{
  "num_key_value_heads": 5,
  "head_dim": 64,
  "norm": "layernorm",
  "bias": "none",
  "batch_tokens": 131072
}
Each number is 500 + 40 x the weight over its row's rms, rounded and kept within 0 to 999. Layers, rows and columns count from 0. Numbers have three digits each. The size before them is the row's rms in percent of the matrix's.

# down: layer 16 MLP down (transposed), 1280x320, rms 0.114, rows 817-859, columns 0-159
# up: layer 16 MLP up, 1280x320, rms 0.207, rows 818-859, columns 0-159
down817 105:519518573519489518523510464459548533559552586514516492533508480532462451455466503588478521538475522493471496484509455490429513527471514500513502473514535480585498552485495539492514465464458482455508435461500464476533474512560551460568527544544536527515452424522521485487555540509547494472560494483487478522457465431462429483484485585504471493502478434456524541507505541542564530484440503539570471576444453538481503472530433543497529520442497534485502473526493587439525511451484526
up818 097:491453426438492480462388465440489443515487475559520537498531528452573484466472527488474579454489492548561504463537492468491508542532531582464478455438444469464473479432531526522532427451459466494521467487468470513512498429532378510500585565536517543505399441586473450505547462496463476497469490519540483484499537500492557522547531556535557498509407478526490506459425491508446530471519550470478537513468555495482473525504489530565522537566535548453453447491443473508540528463523522
down818 098:545489491519510490498560568512479516530487467488481464524541535492543527540469572556603505474463484433511493521529536465580495519430489495532459559550530481474519435437473565515520550526424441439557488464469576522537498544519480501440496332406451496424491522534521507525484459489496477512534515514557474511535533495478529551497449431448516602454469468498495550476431556403488431503492525477526466539448500486454484574508490458430479530506524584513520520441438444502515553527521429
up819 098:474525446568554471499513464521484518541457476463456571494474470537469443521555560565537422600531521566520545528402504498499435517468505481491476481498431541522530519486490479470521515496575482524510470469478558537453502436472531446501552524476471468497372534456491523471508513564505497434405482446507515492575556502484535537508419482510457443529503511512496497440398477473461456428468459509491499547432479456529499475510531492497587515537487536481526461499560491545475497554566477
down819 099:552474522474523510437488509507482451481539500521520524494561552559518466449476522466485481561512522437501489555469477453480476499492482436501556495516452449453552474526566494541519468552456466551483443526510557524519427517479456467495424510578451513482459459477522503537550466562473466450509419506497561456501421501566478438514529488545497464549406514410490560498605511470536563458463420501516460471495560462556522564561475569498506444441498459518501559512467506414553469487575427
up820 106:454497507571456518507521541445423490529483512573492526554519487528455518470497521549490460419472525508458470526526501428580393498519592554417500501565547474492557441456532494482462488455512488533511540500449462423546579433517510412508555499554500507524455479489551514522488535488411397520485404455534494466468471498484527499543541550539546498450501498482457491445551548534556550466496552548491546498361571498495515514476474542490453528523519423569464534579467496458541552555441553
down820 103:479500438410522540501528447491480548495456495502524482470519489476485423471468482503594493518528565518460488498459550534551499452480535476591477529457483497547551498459460503455496486459478522495550508579493457522502468525491533461443518487430510521536588558414460521524555543505566522464470490507478543433477521514497487568520465476554524518458566501530529487463454482559517547553557478495418435499561484468494450516491469564452461547464473461490427452546538483460470542480492516
up821 091:486568553502498548432486554396390526579525424513519560489481518527493511515484505555415471388440468469545461472471532529536510594499457470478501520464526496519463458447516493449430499555453489544494436498456495542499461503533509520536503495538454423480506507561441515480594483497468510519515502523512480537464506474486481543466449514539414402579514459481531469504503526549584488486469479398434506502496499478527468546470501410517540495499482456480533543428499504568556468518520481
down821 100:495504449494463530496475468551501490454486453477507552484506503484547451507514527427513496477532495531514519532459509478549522583481451464486537438572547515550470532554477563429520454509490527480510479526494538546470492376536492475475515502520512485465519525480510492436562498529578501481553503467429506492525497563472492485516523515504556484512489477517517463513575488418456474437491496504530483500555468539564447472490649512484441523557463457446497476455527530518408574465435533
up822 107:598492425434445481450554561507476450496527598485593518427461472503546493490509512511489451450573523496590502480500495604557475541511514454519506467529566471468536547486457536454490515515506540484451521481508521482522583499485475491465447479457498459479483465576521506439585538576454441510577445493500503431482506508560493544493533460516442468519497456494542527577449436496455524576435464469514554490470509536580552450477496534477487484603530517452545490465443554490501496494524458
down822 109:537406544478458482558566458483529533537563493476498485477494458471498518445486487528495481512491484445559533440483493525559575431517559474525470487493511444499539478422480521518551461448498528469542443525515507503556468571474506500433496488527486479545439491608562496488499444524478580508515486464528460495531528480495489536575548459479490530539444459463407484427527590558483475508453431528549486505475536487545464505508432524477516522458488525537419431485495470526474568527465493
up823 096:559510469521559539542518473562509429445470618548487459552487490487473445533489464549499497421525541456471533490485527487486509537511471567463502476593497415469501593521500540499494444522475526416492509456498441493519440504507503504411475518510550486401469497508507488535502478428514511455541503516434480466447477441542461571428484408485470481495519546497494415500512520475503463496501513498463538560529557523471541501505525543501573470492480607467499440523544422536527566545480514
down823 097:426518564519560491534484412465448487537442549501545516486487476541537536569494555446507545546466527566538443522507466523475477523538442486464510468469497547496510536498468581521541511528333438465485460524476521528507521450477521441487455459535485510486528576513492465525493568472524549542487500491508480584490474524514529488492509464406498548509510385504557563512468564507496548470497601549402489427447478464510526538491536525476509474522569480490449517456491447412570454456523474
up824 104:493534558498462519451604505540445523466475516427586533463564480440541467531509555492533499475522484519508466467463516453425443455543509547465520486461461458541548471474531511451485515492553540498498505528505466517520412496423499445462522499565542463529501526510579508504520499423515499465495566495526532563476495545468488491453386496485510449516564521524451498429513566454493517525475562491531519489490475540499488540613475493507522500492535542565550536514473516423454562489482533
down824 103:473509464525518443488583486474465518479437434503561457493485407446543543506432503466504446531456532460440570486487471511476468547458429574543446416439481480466539516468481479510512472548587517533534533534505528472502428534551488564484531465482548535476537506528541515506541434485526434458474503490508516468521539495527535560542460504503437494544511496504477523512531427544523492495435552492505505501432458449520576538548518451477495531527539502446487524445516497527549498526470461
up825 104:468495510546535444557434512460559506501501526524548457489491562504573457550526496470491551524497438506581462517444477567421519552524537587494506488463466500506504502519469450470503548448518492559541501478541554475502579475418526430539437393446480536517473472520518461509444476539536447538504494550498611449439484511553451516526532555571528502485505563501449444542464444508477495450508444526459526533514534498543498419456533564505472541487581503498472469516547503464485509505536485
down825 100:487489462527502508503510510552484517503550537542379489571413446538476489506471464525459478540509597508537488503535508549503456520511540515551449466522526396517508527492476453490526485450442439487482525541502489531492463462542514458551558466475542513507508474558562438566466444461550499593450475447511505491495488500587513458432406500508482576494510495522493529477473494534492493499556593490526521511470498484458482496562549472464525520464525489520587555417548397510575418498392516
up826 103:508497515440528432517453482511534491551506483429483489528472516494513543506470534459520489480549538573465551507471525460534580546514513511424502452530495489462533525442488534456547561574458504520564468475483534495501480490456513557448503496427496470538459482528553453489528472491493456567515487549494574614508408494506516491540512526514479441523523548508512402529505498590563554507473488494458480483436484499463531515486462510494477484468436471506459458490544495503484616462534553
down826 101:481511539502508540516490515454527497424508485522436580489427515541500478465569520504476508399469547555443519426514478469550487502511514447554505540510531476518579467478486409496475453522473483507521493503592516551458478451476498546472444481497520588523464444517457436562526510522440451477518491485518522477525484427545452493468582523520542491538576501509443487478529457506527489529451502474536513446516515498442555447557448449515558513534464503469507499438542536434520481495539469
up827 103:440536515429512517488537507481553559537515569526521500527577494549527469549513480507534477553426471408479520502514514496557456492469531508498454520497509519564416474501445466470541489508533484526528496537489558510563504479514551496464505495532543519486523579444477482554511472512479520534463506582504498434461472533532569457535532476504433525409445511499465489483509449455389571455448526441535451534487510459535444534527533498431463531455469495404490502544468483562466479497568486
down827 100:497518512546525542545542540501498505514479538542454555500380518432448565497564496412425529481525502493504426499528484514402486467526470530512538440450493514525455570430494608556507590526515437521511538491549438510503571465506504408519507534605450504455425495516491582476515513462486472522480462554565533497473491532490480427483442483465495451516502482469527474538523520534520494486531447466513506488471512442520527511470421561536542531492541502537557470448528532517450466530550571
up828 104:541543471461478519541461549604469534455555446441503492479556515430506541570478477515465505523458495494492529530504491537481482562492534465519525528467424471504471484466500502479515471478523508421554478450497510510473495541513532494518511451561463498508491525501389481499525512494491529431503559477544532465580482413420446584463509559598453555416539517482530473462459443524457520564458594554478493421492504475550444529453543534488529503474504461486528520444486438469517536541419503
down828 104:481491536423468494507504571574509488498438523429523505441488519492493465529515490528535485491476487512556482514472470464547485557495543456544467507525513550491503478542456471436535548474553470464488489574495471554431509502417523523488485477436496490462459563472463501511422536518550483573499451487537527540459445428489554480467552496507573549490397484486463504484538469484553429511537517460499458473536527495469524544479564552477513580620499480469534491492442440474423529535448479
up829 102:467529535579499528509510503465467538546584541529526517508456466452505484517518516451537484479513508467527425548474472546471467472468471526479508583439495452448560564466471575478516498607458466572543502502519488495467492431472528448569522475530553475526482500561528600550517497560484459564509547430520517565546528474552499481542474501531476498458501540596516467573519408494455430477488597447535470509519486556518451517526453471461486538536504488509454550521546475513537540459491479
down829 101:534466516486457446478525430502511443487489515492488537435651496550438480479414492442566541426481487472397513515469484466487520445478522552526478546507527462522426429548478450572560511470471585446493527563476530540519473506498514443519525594551550541529459461494468491483456567488493539441487517563484546448529456528516476515428555490458436518492518521486511502470487581451461523563501514548474432504413481506465527495501475471454538491574458515561521580507473530457470537571556462
up830 097:491574478567503473494553456580480466496477496502456506537449525501472439469529541417518504478547451450488524502516513480529507494562487502461441498482523527501421502421432491510495489506462536484546494481499403516546477540498481521563494480490485537537537497542506502436497591486528413463451572466463493520511500540461482456516619548503517500559450544493472457607555531518459481497482513531446466469482535504431572458479494490522497497481545445554471448614510549451459550544461539
down830 094:412470539462518482501409524454595489547436510559543544515498404423559444541476485475533522440452539497529464505494439501469496503511547553512528518527481440521476505540535489489528456509414509512490493517465459527457588455507560519471494490491431515483519421416512526530538499490576526437585517601496461475545488531458500486488452506497450489434577486591545504533463493550546517508494524486493445512453565547551432474552548467451496505497496491508527495444474529534548486542506427
up831 103:447445500495535492455510505479505461533421444455505451436423507523525466535466500518481466476577541520540487534564580399492458491531508573449548525482496503482479532551494453514512543501525475501535572469492524572481470534501465578479451526495499574449525473510538451499462505517509561420421482501492452427503485480476449568479554518543513506439444454529573504494555525545491535458466486423514480547450453597424469433490489507443502471517490495491467519466531491495472502534534499
down831 101:506522506539526506526521523486557511530467508445484519534475549477551565444503496509490456456529439475495569503562469488551455464567504556488495523428468497486520451525464450560485492590419545509441487564422456471554476498489428531515508473494425564487513497526586454446471482540473546484494546520443561523504514576501503466540514470492464456528480532533530499527506496501490534522526505487467494542441502490527492444506519546521550543568537450462457579494469540422531492476455513
up832 098:430508501439555494474502489473512369526499558454496501475479483539547531583515554509475466524553512548538565513466547508377478502494556554495501527535476563469466470470544468530425461569498524489446454497474530516598436543447463418429496560486447576513509546513457485506476529544492478488517530479433552550520508478521431442464552499510478448456516526497486441412513453488419463541484434519523516428492548484514416533525586491473454462521500563555578483515509490527477518536554505
down832 094:476514454483469517487548518523476533465541436529533534538489464433539435516479511507452552486470462462495521495515498508470570467507489463526453424439481463570488481507501516545555520433403539415564534467500501483423513565539497555451511510536528502500473521463483515507491476476499512474478428480509550482506544634545465516542559454490447570529526508467499481508460513570533514438549554554511514526541519537536509473493454444523511519493472424540466512539523514453494534490479500
up833 102:461466533502553498503617581537439478579488474486518515488565554522544443530586531436434573503546447564470534420462541440459507509522495506516490534499500515566480483483531504510480490443499474485482528507502526493583568420415525524455441553445449482535486474496494557478512491449470481476520529463538456585560460449582548444450493541473575515460476588478478533462480522521486484488443555501484510488479480501481556439505497474539498469541482464514446477505436456501528506539500561
down833 102:453425493437485467502435496498549499495554501526493565565479502497518558468452511572480484545396443535538434489488461541461527515497478535559487553452532496426618514406489506472561537456536498518568443511529491544516440508466477506433519436474527468505493544473495568478486547547553474529516458514478529446528517480554497500578482515514459491436501456489557553532490490459464546473507461542498533477456575483467480553509534500468479574560457479477485462384505539497515450542546528
up834 102:468475475519576571546485542421475544436480518484526471580499494438470425488554496517564530498493526495541530405546515521521537500427523561479527426461609534499537511467426470582499476483508544481503434470507508527457533463513526516575464517497506485569517464542493563515463464541505446434478454523461517482502494466488510484486545445476512464451532425523483473492498492529545471532482457506543454547439486534551479436560510563487581563496456508510473448450573477420500486509442530
down834 101:412537461560451495506521476565436489510490549434460499460458477445500532512538406537484435526519477560466518454456502453529475545594509544508498499490508556454448467560485467452419523421499444614463467529508411486517438492509473572491417471442463465469427582517559502529510478528506536567472557488459504488518541548486500500522494549470540434538519517466528414517471479479565543556438513503498510525515507491497457542492548467499484444466483477496535518523554511481470490560542510
up835 100:521473549495514546492510503509551547399536434498490533493454599522567521507451523480546404492517520527451579540438480564510515478461446441531538496560527568498492608513522562501504463569481494482506536545438429458469459498524582518458514507462485467519547509501488506434470536480527518488522531455524528531514501463577514460576536481497406449445498462529485522575452550485471512532507501443497523485455517498458493566506538458522435491517531498500492435481576482517519470544453513
down835 104:514473514578519462530505475557453494496545507508499557465440517529435524523572514487511506534455575514479424481501540478463489515446468496597467512488511495474489517455550422482483463528636510505502586483513491511497487529460460519496465473574530462541491468532527535531427460558474498547504498452523458539486524566444563544463495497497543450495487484459568541460508480502461535523491508593475527569492436513547528505471523473420508511522505524461438453526450479544550531440495524
up836 100:471489529485511458497583450549513442463567476497500505504489503487508490514521469476474467464538539603512454519508434538502414465599461523526481489514453466471565503480461444482526557536462472511513479514568539605544596492552515401517521492448479480588449513520557460488489507512532457506524468491467481525468467443450483494466513465534536482509458591471581526477536563516548493478521530557441458450466407552479503552538459458526560470532426455461501490482504479491439547516553480
down836 094:591485468494520475482544564513511541514551511510520558563548503515514381509505458532487482499474511452457495456500546481492526556451527499548514559505502478587516538585432497448504487486507445523541406438425446534537475526457471510519457504520541521443551457523466501553521516520472525517378464485497564493537494559522488510523408489514442571497473469495468490527460505401497506497442527516471610502555541434561530489515482514471483561564542491480417535556496494448437491446504544
up837 102:545525474472449581465463460540474447578519515403481521443483507503498436530487448389513503493510466557546432465506454535545529440534522505500513417528444480543424515537422495485507469494522549472477477508466488442551527505516577476465530491471460522475555530462574535544533455498564537462520509498506553436447579515527452519524430477505508430486464483514534474527428550500503445423412465420481489553501484503503506504520459443454498508511460629488490508505435535484481466504568480
down837 096:472436523452476539540562555595590529469508425556516461468552542517510530449535543533526504515545509440462519566535448454500558493519533497454458522486515483548538507463515527463502480430525559528532469503466494523444552493474522481518487430474514515543433464526426471491549472525489467547523450509516456480472451506394482467463436531497510493496487469468513499479512487431487537514535500489526514491485489500477524474541534490566529516479492431482520476551546478509546524508461522
up838 105:550514554463454490530538416437453432493514535508517455557465467530479554483478456452525472461513494493482548515465482501477499477528506484486431506487471565536508483528431482468495493513559512480527510473483505443425495502471539464508493482496435489473566463445549491443614477511566506487488492467588494500527498533471498501489451519523505509575480549555512536485447528472500499557560489499498520534420500522539477551474478512496498498537542492534546488561512463444544552599539550
down838 109:581526417488395518539546525484461511571492501545481492531467511544505500522427543435464505468537506449404491531446446475564513459579505518505488454509460490595526496502482423475502450466431568517494447490466423475463513476544523457474535506497507467528512450474502564499566453511551507458527500441572471500575476475468508498532516412447457487489549518497511489460504445508536449426551507485486542501589467522528481428492547518451466459519565489512554526479592539430498499568565510
up839 100:587525443506542485564488509505464513491510514523514626486486513525502455486550451513489530475430473559524532531499552460536509521447500474432564464478506550517516481479463436532521498534510472449507567441559550487415556497504529487491526454472538415541526498489458474467476520520467499539529494506527515509471452460425528530502476465481520446479612529513487500470518461451564523478448565475492489518541504448499576481494480592518541441506460538503555547456499456547520432528569476
down839 103:423543483524536584437459529498476448448535471519545461507536404494438465492522482500498483569392478477450500550577511487498487433476530554539523510486474458552500477460516527446457544478496491496468494500512480551535428484555494469504510555561472535585525479419478495579499454491561556454522470504485489463524483459536489519527468502496480515474442482503559527448487472479470523474496471543435471539414474491542458547494433466478418577428527572501526495473554511503451550500437476
up840 100:586509454484485571460526505500506569442499581492458539455479533451601503490543469430544467521525476461456526513508505514477556563529487492484477524474443461487519480467524494542507505503530463466472475509521451541502493499439416500489483440475544520526469540445523472450523492484484501418500473531485506496500503491471520520562513511542471481471485556570416525508530506484577477500454483520461523446386501573492505515489570477502432496511448511488525458485458457612466552569447397
down840 101:445526447461467507459480502566496468517408517457539463443462491506404474509520600529549505485473554465458475563508517491483474498492534533499520517527542547535574534475487553557557444477575529444487450519533486458482506542594464481463509490491522419515495515489445442501525431507490454508459531515512494473426484502538536424553508533516483411480527515477536514572479516501494505518515500504456523569519548531420442504506543487454526436522478488504536497491440519473492426558505531
up841 097:500529576510520497528496513552523486413550513419471487545519524470461535530594550526437427513575437487487459504513419558487515504566493463590487466531494571475474499449530542518511514458566452519511508539510438487516447507455518512546563532461478541474497478482428583463507569505479498481500524473481555511542464560513443522487486545493528438559494498471515498503402480488500502529462474410433535542535489531490437520490472486504485491515446483461498496561521528520456533471446454
down841 094:480509480442510427504460510510427520483525478428531532507481510466398588546506579461516498480515469475468483468539455507576510505487491542602547547511469494520591467383536486501588561531510525515507499489397478480446473536495519424476456497536552539499510489469510523554503507480519490559517449456447530435564532451521546469566448514469521471455467492507504464465552458417421545541482488510531484446515490544489465457505434406498469488475425544563482488482504496497499549534481434
up842 095:535564561535507523542512469489460514510494539551452473486528642508477480539473504470496491460471518418597556436557489576481451532521477539446532484535512450489513446405488512529466466589520508560497559446524500542506549469545452514527505503509448549531491533549438524470548488430490518532507430553444495468480546536442495501529547521580416470523444524452588489537462492494470468474531432506506549497537547477492484504460528459539456495433509540566496521529479496472516428482500533
down842 091:498513461489526530556501498407493470461489509459474523526501465486471501525491539513540509439521520538508492498478522470507472499498540496522515464503452421468514519504546515536467533498442509518540459580490427559502561500427485462517494499484429513463551490460518500510441499499464462526537522441464514589477444529453515480534500466497445534565488520522477508499506504461516560474510505566542483528406411507481516542516467537508584613498502500431472413489497471589504521532414491
up843 097:398467451474467524514484454473488490585512424482544536514559522504566547465466462556489497470483498524477562547480439500519512438491576512464505490525437489497529520549502516486538542473505509435455479508456466528508437477546505484473546504488572441543537477500476470467494465461544457487529444543516533537515553499537594468508479519487569531502475489514462479430519532494502530458515528454520560520483531476447415519568516465598528486546498454542554467515562450431521474429542479
down843 091:508531471526423521523465484486589547544428498473512485602431493569570504509549521430517535505488465542515470500442494491510491494497495434457566516562512533540391553508535464449517488475480494515467561525501517509572515481503554452502533416516513459495558488577515466469544510547537541527431517459556550515487504516483532504517482461436488392633570472562527499461531541563472479451514499494482469485514504555475499561489501509548516521494554505491437510515495448485501527505470484
up844 101:500519499511532475563489442500457479479495541490517434476507469400552464554427609513451547526468467517504441502509503528486516549520449499452457564499580519521427462477442480488476538504543497505552501562521446519499416565502499508512523525495486510549506534511557519441514493489506464487490456536476521489500517517492446541516535540467423547451540485523431478493421560448456521520494554551520539490483456447563572541471450568421414479509442469497536513549400556474481429495495542
down844 096:487461482496453489483521568450553513533538491537489481519544579509490424468561435476425508566460510536526458528535534442449524479401466575518487489474505472439456523460515564479464460455525473486506471462488515436495528485484524491536455502490532483526540477516510566470522488479514491542472486547504513494562579521521559526456499502460500414515493581505512433459517461531539504448466448531520490532547512476440479458543513462389505473512470508426424474476573437606522517470523489
up845 094:505542463557542580480585547486441500539515527516478494466528523512528506557541475483535544478555425416522521483482462441469567490534426517508500535561470516567476480532519482536509450526414493456440460539493512575555515464499509511445412440466464479420481474527531502491504446481500490523501497523508503610494541477456460539552521506504373518475570462435551459457541453449520537453478465503586495505482490537522510537544528528446491531522448423512548545459535528459516519541539482
down845 089:449505532548474516478469444455517515444378505523570496527517487524546464528477544464485529434426538551467520503474403618540534489486504544540464465483482505585505576530473438500474505514379547469556537478534501467429534451511491533459577487554575466485444529495496522513501489526479529514514486491573476475529428527506558492491467513553563512489563417491466510506559547539489462558478561483461492496496542500452501501418468530450537547543460546526501502519392529556448517461486503
up846 108:548475467476515575500583410501440528515471484463504515473508510532525461514479490513493482504440400494509507395557499515503500480592463538532525469460507483514554589435523457476487518453488535463468505462589479508543494529506434484447461491503473403480503469546414468472507510437475513521496459508461465462518516501515507528591545457484502493540445458483471498513460473430463481502526477555460547504460494490502437465508462526509533482539503565511510523474493475432533536466542424
down846 107:513466541521513496541544441535454501574486466455447484534491477480494444518532526521489498475440512545504522563511469460582542560428596535483443418528480471522539534387493498512509457531485551555498514512520500394544519491469460490524641486618453468511467445555484499467502482587512494557587565547514475495560491456496485539472476496538541499465506380497432467501469513472497459488519546514544456514522476485537479536469576547505512449497569575447517453491436483502568507450471439
up847 100:574550544520417588482474472467500424517533598512476415473505478528465486447552493501528480513610530461458497540567575534496535482542523461494444515523465527536476484544446508516554518525494479504474507542474516481488435531519540422501504531545503570519503501438484524512541521524467479548485496517467522458460456512479510515477430486493517547552488447541452523436500523521538456503436457623500498520493485460444429445525548499485460506494438543531407523536507527574599478511488499
down847 100:485535512527505455553502489519535515527466469452429491544469486565487385484513506558465487528449490553559478457499517602446414481519499486453503550445490541512530530506501474562491460517580428461534490486487471539535518543547456454492474450484483500517545523462482520404444434471506493518555507521455429549443489513469541503506458459553510471507507466571469522535524492532547453517529500455511486525429527475487537525507479544566451510460435478550557551513528529479472444487508550
up848 104:569510474489515474492581467533455514467485512424470460479503533432470430502450410524531456545520465504577503463511535523526552473486542503569502486557475519534463476531504534477453543522481536453463520415448494474450498567491511501446534528542460478498523507514452523466491535503442529457526511415543552529490506497615493487512462496524574547455520529492540422491492447491482565549465424425446496560533487496514520442544454520507542501441496518456511446505557536531446501518433545
down848 104:526490482554473464470523518475531542545458567485525538497506471444491474467513495531518491492483492488456540543491478467476526480477500519503531541477539491495471458479447471511451411445500490503504568513480572493510483493484536532547468438495502586404565511578481519502496462510451520492573400517422560465472489552521422501473469510555543481526543428445499533483509503416579442480438472482524572549451472459455451442507516432568428484462509517493574467498531523558585583510497530
up849 099:524520524418484586514563534508586574521459488497539511536396477546474492556546457587440473508478524474515457476465555492488427534441505518472576506492444473550498500538436525566539444468502528490526503470439481490521510478570563483546488463477501490493532555515505476443435518561463468458455510474520575448520515460552545512474519488541500522474490520441547499487452428471420551474534525489572447530485565523510449490435472489514536527446467527549558503480466461536449477557492479
down849 095:462601473492465490502429547533479491464458385469553473514548520453412480501566513481622432455451526516528462468555494452534531518457499513510495493470503559495514535471479455469526524414591453494571487491447491499578485504493434538487451566508531497530486460530492465486548489498534507528453593500512483448509489560533490428564489533457501522549445513472517501492503426501477545505465494494456542475540461506415509438441548446528464469478504525449515483484515510454507530475501460
up850 094:481502580499521536495473448503490564531447523564517481547505522480439511487434496417494497407583484506477488522515571540564485471495523520479503492474537528558534404439539472461504512447498506534572460510513574486431476459531587467514526524461493469498550468469533492473427485483502552570511491521477500555434555512508533498401453487474470456458503567488506485504527404564505490528510531493558525529596441540436499596475448406498437525477469554448481507511494571456539499468558563
down850 112:502526496455473460507519561453566428454499540399502487423508521460567470455589473528476508544439479529537528449470499468473538530508468460458514461508466453462452534534503526509516493526584458468407535536537445495569470526493482561529509454501506547495459536568510460495526552509521480426472485468535464441519445414497506462545507522559517573551506468559487474501470584463501514416503537464457494439492524511534464464503531579521530482513467472550574470523464474503496533517513499
up851 101:497520541523440514513481566505485462533481502448483490512531529547489446512448533456509466537520505456511455504552499500487515517513440494428518512464576437466578515525488478490519499524529507506545554489470469415567479487534448444508492477377439469461521500445532505461496452453475519505520520487517513471446446520441446534411573488520464515516581445500419525567501498524524500537448508539507540484477481515535495525518496533514557519553508458473498516574532486522465432559510496
down851 101:473475493488443470537458451448509551539536485468480524537415470482474543497504511514553515490555498493524551517465540429526523518511429488484483561546518448505505471531529459510504487483429463508578534518430504476658438460551494466476551525438504475511462505505571503529542507515569417465495522473451501460494531578471534549464435508484536471479489498471410495478530598527570473543535562562516525480462456512513506478508530484468510553507495530507529563439496486481577485502559505
up852 094:433510460437520435517530472469502550522507572534464496533469499536482455484511558455440530450449467511607556506478555470493519522541486458482490524479467477478453523496524497481510463538419535462451474484474510592458498538458549466519501461562458552521512484538494474490524566446492495458571537498480441600540505448456528474537535515457461548463512474569481538524557408534422557501436543482553502478492471496560497489518539549572523533448567502518502454495486491468579502469462470
down852 093:484501484514503496446477498458503466485485526434533452546527491499480518573486449540481496509436509488519480466531474604491481526590495548524497465444462462419501514534468494521480469539490525492512451454571474521564464569560481511523464527471573465511504530437465432493485582469580487551584478461472435521473453515543452521487589495480509522516552561425456498457493513493516535537470463438563509485487517457435508547469460561476485536472527507454543482520465522504440462593511434
up853 097:521545538504463457457548496485508480428397479512446466486390492476511515466452459468503460484548500509499567469485518496576537476475544548473413502540586561561524495502516522514499488513498534452575501417527507505515523426525467432528499470519529501473540533532563589452457533511541559452503544478486507498512514447503553498550524463539544503473470588483486514517517434546537517533475540525450488478498489509478422460437458490431567551448467427562486546555500542468501526505510512
down853 098:499428469473513499520541494538430457517364552512448526560466453582485512451529515516521521550562495482465413493548499569530554521548536526488540561482651473497508491519527475541522558558497604466467479548480504424503454540488441490470519486512514515483464494529543541516510449506494523417522486535449457484497500503468403466544510508455468538470486475514481525450557450554449495469531495490584450492532530489471524518551453470519377464531429487536536460486536512499462524475498500
up854 101:491527571463497535511521506507518533507500478533552519471539522494439548577535482493457450516463483501524462554440550492589469486516529430466511505434455494483434529521426430549494520502515520401494538512471480507537581501549448558524462414531492552547444508554469541543462514486549529455502521450466579443550480556564515433494550538447507562520437447443516445466507359509525438531443537537537466522500493567479538506464531535502498562540491463523476512543513493511479375519578491
down854 101:466444540479472522556552505561495551540484399429510560526433469515465512534447418473449465447548446496548479521472589536552446479562456529554446533461451497492501530497396533559513453465580530534441536511533545487432503506517498517509450465491476515519509471520499518499457417481465490520491544512528539547531529560507516545509472429412506545505504547462459511414505580462493499490488557526512496549484512548581584465470543499459551547507581454541463491549455462516422538480542408
up855 101:553485514392547475481444463502480515448501547511508493400510544538463494513451483430585454444480508461503603452532466549488521523492523496485486492526553459491581524481552490495560571487561501513502494475489507464537554564510461478513496511484469468428432492499558501506551518485538449430454505497416481522564554521533520524490532448483546483482497453502519492445467589449422496533533481530532457498377536496452496494519551509525507456526489476526481467502529465449514544498415539
down855 105:528487517520471456469552534542517455450514445524503505488535470494548460521538525465513532386501522532473576503496471484518501480513493463458444515527458475456530501489460493548584516545640490502464490522504402513487536501585451473479465425461543518553450382484497464472437540519535493522487508519547507522489483420487501444490444536587453482505454463458513491489418493541490469505523503499472497518481506494500492498478562516487504505456459522535560482511495533505533558496478411
up856 099:512405515525550462416527570582541516519549547469496468493491479509523466533508543456439574552503525515482477472537458473493531540562511486471476420546422543452477507502430440481527460399502478497447600503530514559491498518581476549563436500454436494442551544454515489551467489439503505540425461476522511485541474514475519506515527512483509579491469518405514468485431494439467532502499520524477475467543501469515549593506458525475588520451473537529566471478496546460488492461476557
down856 099:507498467392537509551470503528524475567507583464460510506442455541483529543465533510564503453528465539520511543478442518478523472521499484518428509533549485481563553469476408587539521429450527473478523474524519533440401568509530456468492516439534477541514462567485519576504524522439554482546490477454505500587488469496521533506507496530470503467455493505535543536504524469549487496511518505499538529399413477533485463510533474469476499471487505501499560475517504476490400493488502
up857 093:517409615474565554536572445450535509428565524543558514505534501516513451460528493474535517511484566522483462498502453496528541510503514502467525466504553499481484447495545517507489557456475588510448499438519481463453477432504487534427501496505464490542460463558461525486519622479501573459441412542508440417461570542502486520499515508538497551563539451509520548453480519537472465552543503556474505497495438431557488488498511490490508474477490499486463568442552502533467485501517464
down857 095:445496409559468501463457527481474499468479507527485535521564522467403510584500507516548485622558496449507497443514532556523426474465539533519478486569498437569573523458523542615532496453478640511465458432499418517505466501542548413460457481500493520521535537511495530583486447496580464454564548517529524528552465500470551466434474462544506523536485437480463481503505500511453456514485543496448494456499518555481462463508494544451473468456498455587504459473488500560483493492529506
up858 115:495485484536525502518450526494513530478435483455493505503468467543505478468496515488535517529522463528510510527523463471497486524547482567578495506535498455477491542478435526501412446471496444473519540476511551516503502513490509483479517511450474438503492463545432513548496480413518459469487511486461575492456565535381487528594495551517489529515537382466466469515502478470449520520431537522508476462513468522489548466459534496487467577492548497535433509509576557429508475558503428
down858 113:430440576513459527393471481479532460519513440468469446515592531482554448528473478479499474604474460575461553506520449541486506524484471495552518493520484538480499493479448536527494550537437492531535515477522554543520467556521524458528486449502493486491501441518435509563510555490455506463525524451540476498417480469439508503484503505543544516490473498465461568444499574466522555537468490487546473487546535553425436539483485491542515554465561539452498531493473511501506504475479522
up859 094:512479538553513585517545487566553605523532566466536460541494533476456465464445565551554487407482468468485504450505516446487409481457490496522576559531522487476451529549489446515485548547469510537441424455414508423579526507556454529531462525470575512518530558547547502529430487473511485492493477514523486513454527504476553479489460541458437485446473493444522525519455502521436428509566465508490502457499507550477472532573504509545571515471423540550494439535475477438495498525490516
down859 095:525510558507477438498493494499574463447523494559489438491470473526502468554556475511426549478470494523496517595426491576571494558556474484524451476525549488471542579561482533457434494542399518457507469433562506561453454501473535537516542455531478536562567497522466486500449501573500495447523522536465537515523475455531508527510503506546447502504488591482417511476542543489529491546506445506533454548515507460449528443474420527483473514465578490499543517534470522468464458496518531